Part of a small language model's weights: tied embeddings.
Each number is 200 + 20 x the weight over its row's rms, rounded and kept within 0 to 999. Layers, rows and columns count from 0. The size before them is the row's rms in percent of the matrix's.

# up: layer 9 MLP up, 384x96, rms 0.132, rows 153-176, columns 0-95
# down: layer 9 MLP down (transposed), 384x96, rms 0.126, rows 153-176, columns 0-95
# gate: layer 9 MLP gate, 384x96, rms 0.162, rows 154-177, columns 0-95
up153,098,201,186,192,189,225,175,185,217,204,170,205,228,204,217,226,247,163,198,210,199,210,193,172,197,214,221,156,205,190,222,199,216,192,221,178,227,219,196,205,228,206,211,240,214,180,170,213,187,199,163,185,167,152,179,178,193,193,208,206,177,188,226,218,220,202,182,225,242,224,207,191,209,191,221,218,193,195,225,186,209,179,217,187,192,170,177,187,195,222,157,204,216,190,219,201,196
down153,098,196,185,215,199,204,202,170,194,198,185,170,200,139,202,213,229,180,193,221,192,203,207,214,246,193,195,213,217,203,226,222,216,210,216,177,183,210,204,197,194,173,187,216,207,174,189,178,211,190,180,191,192,220,205,203,218,187,220,202,145,169,148,205,193,206,193,190,217,213,223,195,192,183,180,192,234,212,167,228,187,200,220,193,172,200,199,191,228,225,193,219,245,182,235,200,230
gate154,115,212,228,206,212,214,185,215,230,203,187,226,161,208,175,189,211,188,224,223,167,192,177,220,218,183,204,204,210,236,181,175,194,235,236,177,213,205,220,181,180,220,197,198,166,248,190,188,203,201,225,194,189,174,235,208,178,211,193,196,158,209,194,207,212,214,199,182,194,212,182,196,191,219,219,184,199,210,181,210,199,224,212,182,207,195,209,182,175,199,265,191,209,184,247,207,220
up154,098,199,210,186,193,217,176,203,223,233,223,161,232,181,196,230,200,216,191,205,221,217,202,212,236,254,198,216,186,189,216,202,194,195,199,196,185,219,200,212,220,168,215,245,187,193,199,178,218,230,197,188,181,191,218,213,205,214,202,183,216,229,216,191,219,200,180,197,184,191,219,204,204,221,248,228,282,192,177,199,209,196,187,217,208,209,196,174,207,222,178,207,205,202,217,191,194
down154,104,200,190,176,182,224,205,187,228,221,169,178,193,236,196,187,193,226,180,207,181,216,203,181,218,241,230,203,199,186,198,220,205,190,181,173,193,218,183,198,224,188,198,212,184,177,184,201,183,223,191,166,220,190,233,189,218,197,201,242,214,220,217,216,235,202,193,193,205,177,200,204,213,186,217,258,230,198,188,204,190,171,195,224,206,161,201,201,221,203,205,203,215,166,139,198,213
gate155,092,219,187,162,223,237,185,182,219,203,219,179,219,208,188,191,214,204,170,207,229,199,205,199,182,183,188,245,212,225,184,170,191,210,171,177,203,217,200,246,185,253,202,185,188,210,204,209,213,223,187,199,186,207,196,222,172,147,201,205,203,168,229,195,162,185,185,214,170,178,191,160,188,217,235,213,207,228,193,207,208,215,186,193,200,199,187,209,209,217,223,208,214,220,218,193,191
up155,095,210,256,201,187,187,220,172,194,200,223,181,207,187,244,157,223,195,182,209,178,181,214,177,206,173,212,206,189,211,183,207,211,213,181,215,213,193,191,185,208,212,224,218,200,208,193,190,170,236,172,224,214,194,201,179,210,209,180,207,145,201,193,220,166,199,197,232,193,204,207,208,190,225,209,259,203,199,167,197,211,195,183,195,162,180,195,229,208,202,177,193,228,192,178,176,215
down155,100,212,221,238,236,198,196,167,219,195,179,184,198,194,231,198,204,199,211,212,166,191,225,156,190,207,253,221,188,230,226,182,200,163,214,235,202,212,222,217,184,183,192,217,197,192,197,163,201,201,173,220,205,201,224,221,224,225,211,195,213,236,213,204,212,234,192,191,179,192,208,219,192,208,192,232,187,209,195,199,223,207,170,194,213,210,200,203,228,178,185,227,217,242,211,169,214
gate156,101,211,214,197,182,218,190,180,194,206,198,179,189,179,202,208,221,188,220,247,188,218,214,232,190,205,173,199,224,233,193,214,262,208,169,224,182,192,223,226,173,189,227,190,201,160,217,218,182,236,222,206,201,195,201,192,192,197,165,222,217,191,203,190,181,188,184,218,168,196,185,193,218,228,192,231,186,177,196,199,183,197,227,188,172,180,186,212,151,208,193,198,204,196,198,230,236
up156,104,222,180,202,220,206,196,192,209,233,227,223,199,214,227,199,199,192,205,222,203,159,176,219,185,172,258,179,185,208,215,196,181,187,196,198,208,225,180,180,209,204,232,204,204,195,208,195,178,196,187,195,225,218,195,188,195,191,195,178,175,205,204,225,200,177,232,168,226,200,195,241,201,235,174,199,183,208,216,228,169,165,202,204,178,216,209,188,182,136,175,176,201,188,223,219,199
down156,106,201,193,191,246,203,179,154,167,167,208,218,190,174,218,187,206,182,203,222,197,214,195,187,213,168,200,190,187,195,200,177,228,212,204,197,194,219,193,227,174,197,232,169,226,178,188,203,206,234,203,182,184,186,193,207,192,189,210,194,195,173,155,199,200,222,219,173,199,159,175,171,203,209,180,180,185,230,176,171,187,213,185,252,198,201,201,176,196,184,174,167,178,208,187,181,203
gate157,102,174,190,167,207,188,236,189,194,238,201,190,208,180,203,189,251,240,179,219,200,213,184,213,204,200,182,200,188,218,212,193,268,176,197,206,216,192,181,188,181,185,195,200,214,245,207,205,217,217,193,194,168,207,180,208,215,147,195,229,218,206,181,190,210,209,198,249,223,196,202,193,202,238,191,172,206,204,180,192,196,190,180,188,218,206,234,228,190,194,192,211,172,202,208,204,197
up157,099,205,183,173,174,175,207,234,208,225,199,196,208,206,195,186,185,177,208,228,172,184,239,202,182,195,247,213,197,194,224,205,200,218,231,194,202,185,177,191,242,240,201,157,218,203,199,225,212,157,178,185,205,192,212,199,197,227,196,207,204,209,203,207,209,168,169,233,187,184,213,195,213,189,210,219,211,203,235,211,177,174,197,222,205,163,183,184,167,226,185,185,205,202,206,192,245
down157,098,174,227,199,166,203,213,238,233,203,217,199,170,210,208,185,181,181,227,222,205,192,220,205,188,218,208,188,160,190,173,207,211,191,186,194,178,178,238,168,232,217,206,198,206,213,157,213,189,179,210,218,204,229,209,217,238,212,197,198,187,214,203,187,220,213,207,206,212,188,196,165,187,192,195,218,195,177,171,217,198,193,198,215,181,204,202,162,170,224,196,156,228,149,211,211,173
gate158,101,190,178,212,193,192,156,193,206,239,205,203,193,182,152,225,194,222,187,216,217,188,174,173,186,231,229,170,189,206,160,169,171,180,222,210,183,189,211,196,180,183,208,176,198,183,172,191,225,184,209,203,177,148,201,226,177,198,196,224,208,207,188,199,213,181,243,219,202,232,200,202,191,185,202,172,203,195,224,202,222,188,186,192,224,192,184,206,193,155,198,199,179,195,227,177,206
up158,103,217,209,227,211,202,183,205,216,166,239,210,212,203,200,212,230,228,189,184,189,242,183,204,204,181,195,212,218,200,204,222,200,202,197,216,224,219,193,205,228,179,194,208,196,242,176,162,190,207,187,169,195,200,240,196,199,181,159,206,182,188,198,231,166,227,212,239,220,212,192,223,219,188,211,228,201,221,221,230,189,200,154,184,174,213,205,192,212,210,219,223,183,240,187,194,222
down158,102,194,149,199,198,188,203,199,176,199,237,180,231,227,221,178,225,175,184,194,172,196,218,231,213,193,198,204,203,180,216,182,170,177,175,214,214,183,191,163,173,186,187,179,210,198,185,158,195,216,188,189,205,237,229,202,231,183,163,225,210,231,173,195,173,207,182,213,206,211,207,195,182,223,230,215,216,227,196,175,211,174,205,201,201,212,188,181,192,233,196,185,218,221,196,228,224
gate159,116,180,226,213,229,192,187,209,225,232,201,214,180,186,194,230,228,193,218,212,187,180,166,207,242,174,208,175,197,231,191,206,191,193,198,199,196,207,188,184,186,198,191,196,213,159,212,228,205,204,235,193,179,172,190,202,214,172,172,220,213,215,203,207,139,197,182,203,222,185,222,184,233,216,168,213,182,219,191,200,211,183,196,221,196,175,225,208,205,231,204,219,203,176,256,215,192
up159,099,203,222,167,204,207,230,235,212,213,207,200,213,218,189,205,189,231,185,218,211,226,189,179,195,212,153,239,188,177,195,200,185,160,197,179,193,176,207,246,220,197,196,196,212,190,207,187,190,245,183,159,249,190,186,201,218,220,217,191,184,202,218,178,198,196,174,196,186,161,211,244,183,205,205,204,198,201,172,213,190,190,214,176,238,220,189,202,201,198,238,211,182,208,200,186,208
down159,091,230,233,171,231,195,252,209,241,191,214,228,177,216,189,195,199,225,212,174,184,214,214,182,210,193,175,168,210,188,219,193,177,220,179,217,190,220,221,205,249,211,245,195,210,211,202,196,159,196,169,172,189,204,204,195,208,203,185,186,176,190,190,225,207,200,189,219,181,193,224,215,199,210,181,250,221,229,186,210,186,201,199,186,194,166,199,213,174,189,193,209,183,182,216,201,223
gate160,111,157,160,221,208,199,199,187,196,219,191,208,224,197,215,202,173,206,204,226,230,220,172,198,188,189,216,203,199,216,211,160,180,199,192,197,198,209,199,199,164,216,188,180,203,188,194,192,206,181,215,202,200,182,232,219,221,254,187,237,203,232,228,194,217,208,225,204,225,179,222,202,247,195,182,188,203,208,192,173,169,178,178,192,227,193,181,230,186,254,216,184,193,211,220,200,222
up160,113,214,171,158,216,203,201,180,190,173,204,199,203,198,225,204,195,196,219,203,226,195,189,214,197,197,191,190,195,184,193,187,208,218,216,220,214,214,215,214,188,184,206,193,233,180,176,186,164,208,205,220,244,157,195,216,189,184,202,182,217,206,235,201,213,201,201,197,145,243,233,175,181,183,188,230,233,219,172,245,177,235,207,200,180,165,201,177,205,204,185,184,202,178,187,230,189
down160,115,167,197,202,198,192,183,158,202,203,181,185,185,234,200,205,197,196,198,215,174,243,183,210,179,209,206,228,214,162,220,198,198,210,206,219,176,209,196,231,194,212,197,190,218,210,191,210,171,211,155,183,231,168,208,214,172,163,159,201,231,200,203,197,212,237,178,183,200,176,199,184,180,182,211,237,218,230,167,216,227,196,208,234,196,191,212,170,204,169,188,207,214,214,176,196,190
gate161,107,191,220,195,179,204,194,196,193,194,185,187,173,189,205,223,195,194,169,256,209,222,192,211,206,208,177,241,219,248,199,180,211,185,211,214,230,191,181,166,168,209,193,215,208,217,225,201,194,202,223,175,168,210,181,201,225,208,196,230,176,182,211,208,215,200,188,229,202,175,165,198,244,244,179,183,191,199,198,188,177,207,169,213,205,185,216,208,180,170,243,208,220,199,213,215,218
up161,109,188,213,224,182,238,242,207,225,225,184,218,176,195,194,214,189,212,175,233,191,177,193,211,173,192,222,210,204,202,200,232,231,203,214,229,202,219,193,190,196,200,243,188,227,216,196,201,182,229,212,237,224,182,190,151,209,200,178,197,216,227,219,182,213,209,221,231,171,197,238,219,190,217,169,209,181,221,200,191,211,209,191,200,161,196,221,190,229,193,207,197,177,214,187,174,168
down161,113,202,246,213,174,248,191,248,206,207,186,191,210,207,179,222,219,216,171,213,179,181,186,198,183,175,207,199,189,191,159,216,196,206,221,215,203,222,193,192,205,210,206,169,200,204,215,189,168,190,238,199,224,204,221,184,181,213,190,143,223,217,196,184,205,190,231,181,196,206,204,222,199,211,201,208,195,200,219,214,195,211,219,210,189,195,216,208,197,164,186,207,168,183,181,178,134
gate162,099,186,205,240,175,181,191,181,235,192,172,222,201,225,226,187,218,224,206,200,203,188,153,215,204,187,181,194,208,198,199,158,215,185,191,181,191,232,173,187,191,192,204,176,219,229,175,194,210,183,227,223,207,192,241,236,216,201,189,204,200,224,191,183,200,185,244,216,243,187,201,212,217,203,174,165,217,196,183,195,215,198,228,216,166,180,169,195,189,199,207,188,226,178,227,200,215
up162,102,216,211,216,204,211,173,188,168,186,179,211,197,187,172,195,209,227,180,188,168,208,188,229,207,188,212,204,172,200,179,199,201,237,186,222,210,187,217,237,206,196,215,162,184,197,212,204,194,200,206,218,192,189,229,190,203,210,256,219,201,205,206,216,232,210,207,220,202,210,237,180,220,207,179,178,234,190,200,218,223,215,219,189,195,188,194,224,213,228,134,255,216,203,179,206,193
down162,100,201,196,156,246,202,192,208,188,186,236,216,239,190,178,225,192,190,202,226,204,178,226,181,217,221,182,207,237,193,214,195,188,180,209,214,196,229,206,204,164,189,212,206,174,174,227,186,207,199,190,190,214,233,181,230,176,169,202,212,208,213,202,199,217,187,181,231,176,214,218,188,213,178,222,198,167,211,183,196,201,231,216,167,188,184,214,204,192,206,223,203,259,229,200,211,182
gate163,088,206,196,199,203,186,175,182,176,237,193,196,203,195,181,231,177,219,172,216,219,183,189,159,234,167,224,222,179,206,210,252,184,218,228,180,207,188,196,194,191,184,181,226,231,175,177,191,220,230,192,230,196,219,205,226,192,199,178,198,239,208,218,232,201,208,175,169,212,206,197,179,202,184,200,196,206,231,216,232,198,237,192,237,227,212,185,206,198,212,193,203,175,217,221,200,197
up163,104,201,185,213,195,199,198,203,212,208,191,222,188,185,153,174,141,182,228,213,197,197,196,205,180,158,197,174,171,210,214,233,210,177,202,250,180,179,215,167,189,221,197,192,187,189,218,203,226,229,193,223,207,222,212,201,216,211,193,219,194,234,182,209,219,196,205,174,216,209,176,197,212,199,191,176,201,214,192,176,214,138,174,194,178,187,219,211,189,210,194,238,220,219,189,204,204
down163,097,200,247,227,216,205,181,227,159,205,190,194,228,183,229,194,212,193,207,234,165,211,197,211,184,206,213,187,216,202,212,196,232,191,196,186,175,215,207,222,189,198,169,209,208,210,222,210,227,190,201,214,232,208,215,240,210,213,192,209,212,189,197,218,208,227,210,211,206,206,202,229,157,186,253,195,173,183,198,155,211,218,174,238,175,225,192,201,195,228,197,181,204,186,231,223,209
gate164,104,201,236,254,202,201,207,211,200,196,219,221,205,203,171,213,203,193,183,201,196,205,196,191,182,196,243,213,210,209,151,192,178,202,203,197,189,186,183,181,189,190,211,184,247,236,220,237,195,179,185,232,203,192,229,208,163,199,239,197,221,192,207,187,176,235,201,206,170,181,214,194,230,192,235,199,194,196,187,210,230,215,205,229,239,168,194,235,195,186,193,201,207,183,195,196,229
up164,098,199,179,173,186,164,197,213,199,191,178,165,226,202,175,206,199,227,180,187,209,164,154,223,211,181,203,196,205,178,180,175,198,206,181,198,202,185,177,171,186,169,191,197,181,220,213,185,181,215,178,190,205,159,186,178,206,199,199,184,201,207,212,216,167,222,215,201,209,213,185,213,217,186,161,208,201,239,225,216,172,214,251,180,226,193,217,210,231,211,217,194,217,211,175,160,187
down164,102,203,197,207,191,178,212,208,194,237,202,195,218,195,156,212,192,184,246,183,205,210,216,245,201,199,216,175,202,173,230,211,206,174,232,222,181,182,224,180,190,201,156,224,185,202,198,193,183,194,216,197,198,193,200,214,221,150,204,163,199,201,199,212,221,202,203,191,155,219,198,188,209,179,228,215,175,209,218,203,187,184,229,166,211,187,204,191,213,187,190,189,203,141,222,202,170
gate165,092,186,184,205,203,244,210,197,193,222,216,242,176,208,202,169,230,192,178,212,203,223,155,223,207,183,161,207,214,218,196,188,196,191,216,189,193,223,264,199,168,187,192,227,211,186,227,196,215,203,203,226,197,182,202,219,197,209,165,222,220,181,183,196,190,216,199,215,216,192,177,210,206,217,182,190,200,223,203,203,166,238,209,227,224,230,197,161,214,222,205,191,192,203,189,159,211
up165,096,199,214,184,189,209,174,199,208,195,181,179,207,207,230,215,251,221,211,192,206,218,209,194,191,221,186,180,189,197,183,164,223,183,176,185,188,216,187,167,185,210,186,224,235,166,218,193,179,202,201,174,227,214,195,201,205,198,191,188,190,201,161,143,215,213,160,215,210,189,225,210,204,225,189,196,185,174,250,224,231,226,175,194,174,181,175,203,203,201,223,204,214,197,191,237,187
down165,098,213,223,177,200,211,229,216,199,175,192,199,215,198,229,189,212,204,198,178,173,185,215,229,195,189,152,191,224,196,190,178,232,173,179,188,168,182,172,204,204,220,208,213,179,179,207,169,199,233,239,184,193,214,245,187,193,210,194,194,199,205,182,184,202,190,192,196,211,160,231,237,205,228,179,191,183,161,213,191,175,199,183,199,186,148,193,213,163,191,218,187,189,205,210,172,194
gate166,086,188,222,194,204,206,186,214,214,165,179,199,188,193,188,217,229,206,220,193,202,231,157,214,159,199,210,214,201,207,207,195,221,220,213,211,190,189,184,206,179,220,194,173,202,201,229,191,193,231,177,165,166,241,224,193,212,187,148,240,185,190,208,182,177,177,184,182,196,188,198,219,197,172,235,163,212,212,205,162,182,225,202,189,222,220,207,193,214,195,212,169,173,204,236,208,196
up166,094,210,238,214,177,179,187,210,235,194,200,175,176,236,216,210,168,204,200,232,173,184,186,206,188,198,228,237,237,170,226,210,194,200,215,223,197,177,169,198,214,184,225,201,223,209,188,172,212,183,178,206,193,207,217,169,197,218,175,214,196,179,223,230,175,202,180,185,185,188,202,216,226,216,205,171,216,188,236,192,183,220,201,186,210,211,211,198,197,216,243,202,247,202,216,170,214
down166,095,227,202,221,220,200,189,192,205,172,198,215,228,185,205,184,207,167,216,208,215,199,205,230,190,177,219,176,191,218,216,238,214,222,193,217,214,214,194,232,226,215,224,224,194,188,198,216,212,227,194,205,191,204,238,178,249,213,155,193,205,203,217,243,221,213,169,185,161,170,222,194,229,179,211,201,235,181,210,193,178,197,163,205,184,194,226,192,171,170,204,199,188,211,181,200,186
gate167,105,164,200,218,194,204,202,196,204,248,192,212,193,212,241,150,172,194,208,214,219,215,224,229,230,221,216,183,220,213,208,215,197,195,188,206,186,227,195,183,178,206,218,235,192,192,185,222,238,194,213,220,211,206,193,233,193,204,190,204,216,194,217,184,174,199,210,221,249,185,192,195,219,199,147,194,207,200,157,219,220,199,170,212,189,195,201,231,178,225,223,215,198,170,186,217,191
up167,109,188,209,192,202,194,210,192,194,210,193,177,178,232,195,233,238,156,196,196,251,208,189,215,156,216,194,208,196,208,208,181,175,184,209,183,191,184,165,212,197,188,206,200,198,188,206,173,202,200,180,209,191,245,216,165,241,218,195,204,172,213,188,191,204,188,215,179,209,167,184,207,174,205,210,211,245,203,212,198,193,187,183,220,203,226,158,206,196,239,183,236,192,213,174,174,226
down167,105,222,194,241,176,247,211,214,204,202,202,170,243,175,181,176,189,204,198,209,193,227,242,214,185,209,220,219,185,188,222,195,199,222,217,210,200,184,200,174,193,208,218,235,225,184,202,178,235,249,193,194,197,188,224,164,210,196,198,160,188,177,174,222,145,210,204,201,208,207,237,193,173,193,193,205,193,187,215,203,204,204,193,174,190,190,245,192,209,191,215,211,209,200,194,196,190
gate168,091,204,173,202,214,187,185,192,213,186,230,199,218,209,206,216,163,220,174,218,225,181,200,208,201,139,161,190,189,186,220,195,197,206,231,201,187,185,205,194,195,189,147,197,164,215,205,193,212,212,214,204,215,204,173,217,191,196,192,204,213,228,169,210,192,198,196,222,163,201,190,171,222,184,220,189,161,220,235,222,188,190,206,192,219,160,199,165,195,211,212,175,206,208,209,248,219
up168,093,206,195,216,210,145,163,192,239,227,168,172,175,187,207,190,199,199,221,215,209,188,160,209,214,218,167,191,194,199,236,174,228,211,202,179,200,177,187,196,228,204,179,173,160,199,198,165,207,182,214,185,215,176,202,187,185,170,199,198,185,222,185,205,224,153,204,207,187,189,168,194,194,191,177,209,197,181,209,179,194,231,159,216,177,170,205,201,209,200,181,192,194,201,193,191,179
down168,094,257,180,215,231,182,199,190,196,219,199,188,220,160,206,217,206,207,170,228,176,185,163,204,183,146,194,197,206,203,235,216,205,177,247,177,208,196,191,218,223,207,193,187,185,201,192,190,221,225,179,215,212,210,166,204,206,190,190,189,178,211,198,204,237,228,190,192,164,170,192,197,219,186,192,177,204,226,209,166,205,216,208,216,232,189,203,198,188,185,210,212,200,240,179,215,214
gate169,098,175,200,205,212,238,202,216,205,212,194,219,187,189,174,250,171,213,216,193,146,210,211,206,183,171,210,200,192,188,161,186,197,181,215,204,199,187,178,193,189,230,236,237,189,202,200,194,181,182,201,226,171,206,216,213,229,203,187,191,231,194,199,198,212,203,210,202,196,181,175,165,204,203,169,205,177,210,179,234,197,218,191,212,191,184,213,171,162,219,213,188,197,162,241,194,237
up169,102,202,215,203,178,221,227,190,251,187,218,224,200,206,178,172,161,230,161,216,215,220,201,207,186,224,181,178,194,190,159,207,161,203,184,220,175,230,198,249,214,203,213,209,217,236,192,200,194,161,177,200,236,205,201,185,191,205,221,168,209,195,204,227,206,218,220,170,193,212,221,191,184,228,224,190,201,219,205,196,222,173,210,203,189,210,174,206,211,216,213,206,240,205,203,204,202
down169,101,213,194,189,197,210,215,168,192,192,199,190,224,209,206,144,213,196,182,202,218,191,180,141,190,200,185,160,192,211,193,222,220,202,197,163,178,212,210,180,228,198,230,199,160,179,180,216,172,214,186,199,226,210,205,193,207,208,226,199,189,207,213,221,175,215,218,232,201,212,208,178,182,163,216,227,241,173,186,184,208,197,184,189,212,178,195,207,224,179,195,169,215,201,153,190,215
gate170,099,201,183,217,224,170,146,230,205,196,223,191,207,234,209,207,161,206,220,214,214,219,179,215,213,212,190,174,211,215,201,168,213,222,152,221,220,182,190,192,162,222,188,203,208,217,211,228,157,183,224,190,161,231,182,201,185,238,212,202,198,210,214,198,175,204,232,228,206,198,196,196,221,195,208,201,203,210,210,168,199,209,188,182,199,212,189,176,195,177,217,161,211,174,220,194,202
up170,100,210,177,222,183,197,219,197,232,193,221,194,196,186,197,182,211,185,256,216,222,202,197,183,195,202,194,193,199,187,194,206,169,203,205,218,204,196,197,170,150,193,193,182,214,229,164,178,186,207,193,152,193,204,169,213,219,193,193,211,206,224,208,221,233,167,211,241,220,194,217,200,194,181,206,204,222,227,172,177,227,189,181,209,215,247,231,187,210,191,205,190,179,155,223,184,209
down170,102,224,208,195,210,170,214,169,193,255,203,221,175,193,210,228,214,207,213,223,191,219,204,248,231,184,198,213,213,221,180,208,212,208,214,207,157,201,223,207,225,169,204,199,169,226,176,187,173,207,201,209,214,229,181,204,191,169,207,214,247,213,233,215,233,194,212,209,219,204,150,188,192,206,188,191,194,200,195,211,212,203,207,214,174,198,192,157,186,186,200,204,202,202,164,218,183
gate171,111,167,195,174,182,199,191,199,251,228,195,203,205,212,206,238,219,194,182,199,210,203,155,248,189,180,193,187,212,214,208,209,254,189,208,193,212,169,251,217,183,205,204,202,222,175,217,254,219,223,195,201,206,171,219,234,192,200,214,190,215,190,199,206,204,199,198,211,197,199,198,187,234,235,173,194,209,180,218,224,179,196,203,197,202,199,192,220,201,186,246,213,204,185,214,215,206
up171,103,234,207,219,152,221,211,178,198,207,222,190,178,214,190,191,212,192,219,218,194,203,219,214,222,189,198,220,210,191,156,195,176,197,192,200,241,205,174,221,195,185,188,197,201,219,181,184,178,204,190,180,229,214,217,213,171,232,200,215,174,239,169,194,220,162,230,188,209,210,214,221,161,183,213,184,209,205,178,209,212,223,176,198,187,198,188,239,180,206,202,241,238,214,205,166,216
down171,099,275,193,170,198,234,211,212,190,193,209,204,165,211,165,163,186,222,216,186,209,208,191,154,215,205,213,205,226,208,212,232,183,166,215,195,196,194,196,175,178,211,185,211,227,199,204,192,213,225,219,213,181,172,176,185,200,195,212,248,192,185,182,191,168,190,217,208,197,173,205,200,217,211,218,175,200,193,194,181,197,212,208,218,217,237,182,198,193,169,214,202,204,220,190,219,167
gate172,140,146,223,189,180,202,171,194,188,195,183,222,171,195,176,189,203,192,181,230,178,159,205,237,200,175,193,199,203,225,194,202,240,209,183,195,182,222,229,218,175,237,207,196,195,195,215,208,203,207,233,206,218,193,206,201,214,180,191,204,197,207,211,219,197,187,184,184,172,211,169,150,199,236,172,211,182,189,155,210,243,199,183,225,202,175,197,231,196,195,215,194,204,195,220,220,213
up172,105,179,230,223,170,200,223,199,186,202,250,195,198,230,200,194,203,166,173,213,188,193,191,203,189,201,185,206,202,191,218,201,196,218,199,212,243,198,204,198,198,222,201,222,187,244,187,187,190,169,206,191,148,207,197,191,206,241,205,198,175,219,204,196,242,183,214,185,187,193,176,213,243,166,187,164,172,218,172,178,167,163,193,218,192,214,201,187,191,190,228,196,222,201,198,174,206
down172,109,218,260,215,184,182,198,234,165,168,212,181,181,201,195,233,185,201,197,201,196,162,194,182,188,189,179,201,197,212,174,218,173,172,208,200,199,193,185,218,210,217,216,188,164,216,224,193,205,206,209,197,205,206,201,236,218,217,224,186,229,216,228,218,201,210,181,196,211,196,202,209,219,175,194,163,172,192,183,194,227,202,181,178,203,230,173,261,206,203,214,172,217,225,217,197,174
gate173,090,177,202,194,173,191,196,206,195,206,176,181,221,198,183,205,207,232,181,211,204,243,209,198,181,183,158,222,205,183,194,189,202,194,203,222,202,184,183,191,181,226,192,234,215,215,194,204,191,190,243,226,203,214,228,239,219,179,209,227,170,217,193,149,195,161,218,176,233,174,234,222,206,182,189,239,194,198,233,220,214,209,204,195,185,196,171,209,176,195,199,204,208,158,189,188,189
up173,096,222,236,203,205,215,218,196,235,162,214,218,207,222,213,167,204,238,211,195,190,185,197,195,187,217,185,193,177,202,209,170,213,213,186,221,185,205,196,186,186,220,220,190,186,165,177,245,201,226,188,185,177,172,173,206,207,193,197,224,235,209,200,191,202,231,234,232,181,211,205,186,189,213,213,216,199,224,216,194,173,166,187,220,211,185,184,194,176,157,210,171,208,233,192,178,238
down173,103,163,178,206,198,197,215,191,193,186,218,217,187,187,189,226,211,204,183,224,173,175,153,184,188,172,195,214,229,190,180,201,206,179,171,199,199,191,191,204,220,161,159,213,169,226,197,216,194,190,196,176,190,175,195,190,180,207,215,119,208,201,220,199,179,205,209,195,216,190,210,190,196,177,200,206,207,188,193,182,140,183,206,175,209,176,181,209,218,167,198,174,199,210,215,195,192
gate174,099,212,194,166,204,193,166,224,268,211,182,192,206,202,201,198,207,217,187,187,241,196,197,204,205,194,185,188,224,215,213,207,186,239,166,181,209,214,204,205,191,206,227,196,183,218,227,195,219,198,216,212,207,199,188,228,210,210,192,214,192,216,223,208,168,218,234,203,223,176,213,171,201,192,187,146,195,228,232,194,214,179,173,205,236,180,224,200,231,194,231,182,213,176,200,187,170
up174,107,184,220,240,207,217,171,200,189,187,176,232,189,187,186,171,217,218,251,208,184,168,229,202,188,193,208,210,200,214,236,218,196,194,181,200,212,169,197,200,176,227,199,198,212,198,173,212,173,179,218,202,198,192,212,156,177,202,188,193,179,198,200,207,189,210,174,198,194,137,228,198,226,234,221,214,193,201,188,238,214,184,213,207,195,191,211,236,199,177,212,207,206,202,156,183,178
down174,109,143,186,212,189,175,188,209,256,217,207,201,234,186,192,178,198,216,212,226,236,213,208,217,172,237,210,164,228,211,197,203,190,177,162,199,199,172,187,218,159,198,219,191,195,170,180,200,185,196,190,187,200,203,172,219,185,188,222,166,220,212,217,206,191,205,209,209,225,199,204,186,176,212,175,179,189,206,170,205,190,168,221,196,200,174,218,189,207,213,219,204,218,207,223,239,201
gate175,116,192,183,165,198,236,180,183,253,238,197,224,192,205,219,178,219,220,181,222,212,194,178,226,188,196,214,230,201,222,181,233,191,205,182,204,202,217,212,199,166,194,214,196,190,222,196,167,212,217,223,194,217,196,216,215,194,192,191,218,184,250,248,209,213,243,201,176,184,203,213,189,178,209,201,213,201,199,205,202,198,211,215,175,207,174,158,201,198,223,206,173,171,164,200,227,200
up175,109,212,199,216,221,204,198,207,232,198,214,203,181,216,190,206,245,181,202,216,192,158,192,176,183,192,202,234,185,175,176,211,196,223,196,234,214,212,198,192,211,219,191,204,251,180,164,216,176,218,170,204,194,197,169,211,191,204,163,200,193,204,166,223,196,193,213,185,222,225,193,178,179,194,205,245,201,195,175,224,194,166,220,192,238,192,160,204,204,159,197,213,172,189,200,193,221
down175,113,195,185,207,244,203,234,208,217,215,202,201,184,199,215,208,202,231,212,227,154,209,219,247,198,168,201,213,193,171,175,219,183,197,172,205,196,192,178,183,195,204,207,197,206,196,186,192,208,200,212,187,172,198,205,224,194,169,184,219,216,231,185,234,174,203,199,162,192,188,208,194,191,181,203,201,202,210,220,188,224,180,200,237,234,221,227,206,213,152,202,212,193,212,198,214,267
gate176,100,188,183,210,203,235,186,192,203,225,202,207,202,182,198,207,220,185,190,208,189,205,180,217,175,183,192,155,237,197,194,179,174,187,181,218,163,192,190,195,213,209,198,183,191,221,166,241,212,191,190,197,187,181,167,179,188,184,162,197,211,170,188,182,201,226,195,215,164,194,170,203,239,169,189,198,197,208,185,224,181,222,180,229,240,168,193,161,227,175,190,189,182,188,231,202,189
up176,101,207,188,212,201,216,200,191,220,181,172,158,182,188,225,228,199,197,213,176,196,197,222,200,216,184,220,208,219,204,196,198,203,190,193,195,202,183,182,156,213,221,199,185,229,199,189,223,179,210,228,244,206,238,202,209,177,197,198,181,225,206,179,183,235,198,218,197,152,195,169,175,189,158,198,191,228,167,196,221,187,198,158,176,242,176,201,207,180,185,154,198,199,194,185,190,201
down176,098,177,206,222,239,192,221,165,199,193,200,224,205,153,223,200,175,217,175,220,191,191,209,232,164,223,192,201,239,200,213,221,199,207,198,180,213,192,165,217,216,197,162,206,202,178,196,201,186,193,202,185,174,173,218,202,200,204,222,124,186,209,205,223,209,212,216,166,230,171,186,173,227,212,197,177,211,226,193,195,202,195,198,191,212,223,194,226,185,207,169,201,216,206,191,204,189
gate177,094,227,216,203,182,203,189,214,245,220,179,174,178,205,217,218,210,171,205,178,204,204,215,201,190,173,218,220,203,232,188,165,189,200,222,191,159,224,207,210,198,227,212,202,201,161,178,211,201,227,219,174,220,220,172,170,194,205,189,201,191,225,202,163,202,234,203,192,177,149,212,159,172,191,228,203,222,194,174,205,205,199,197,189,226,178,181,205,167,219,202,211,236,198,198,197,214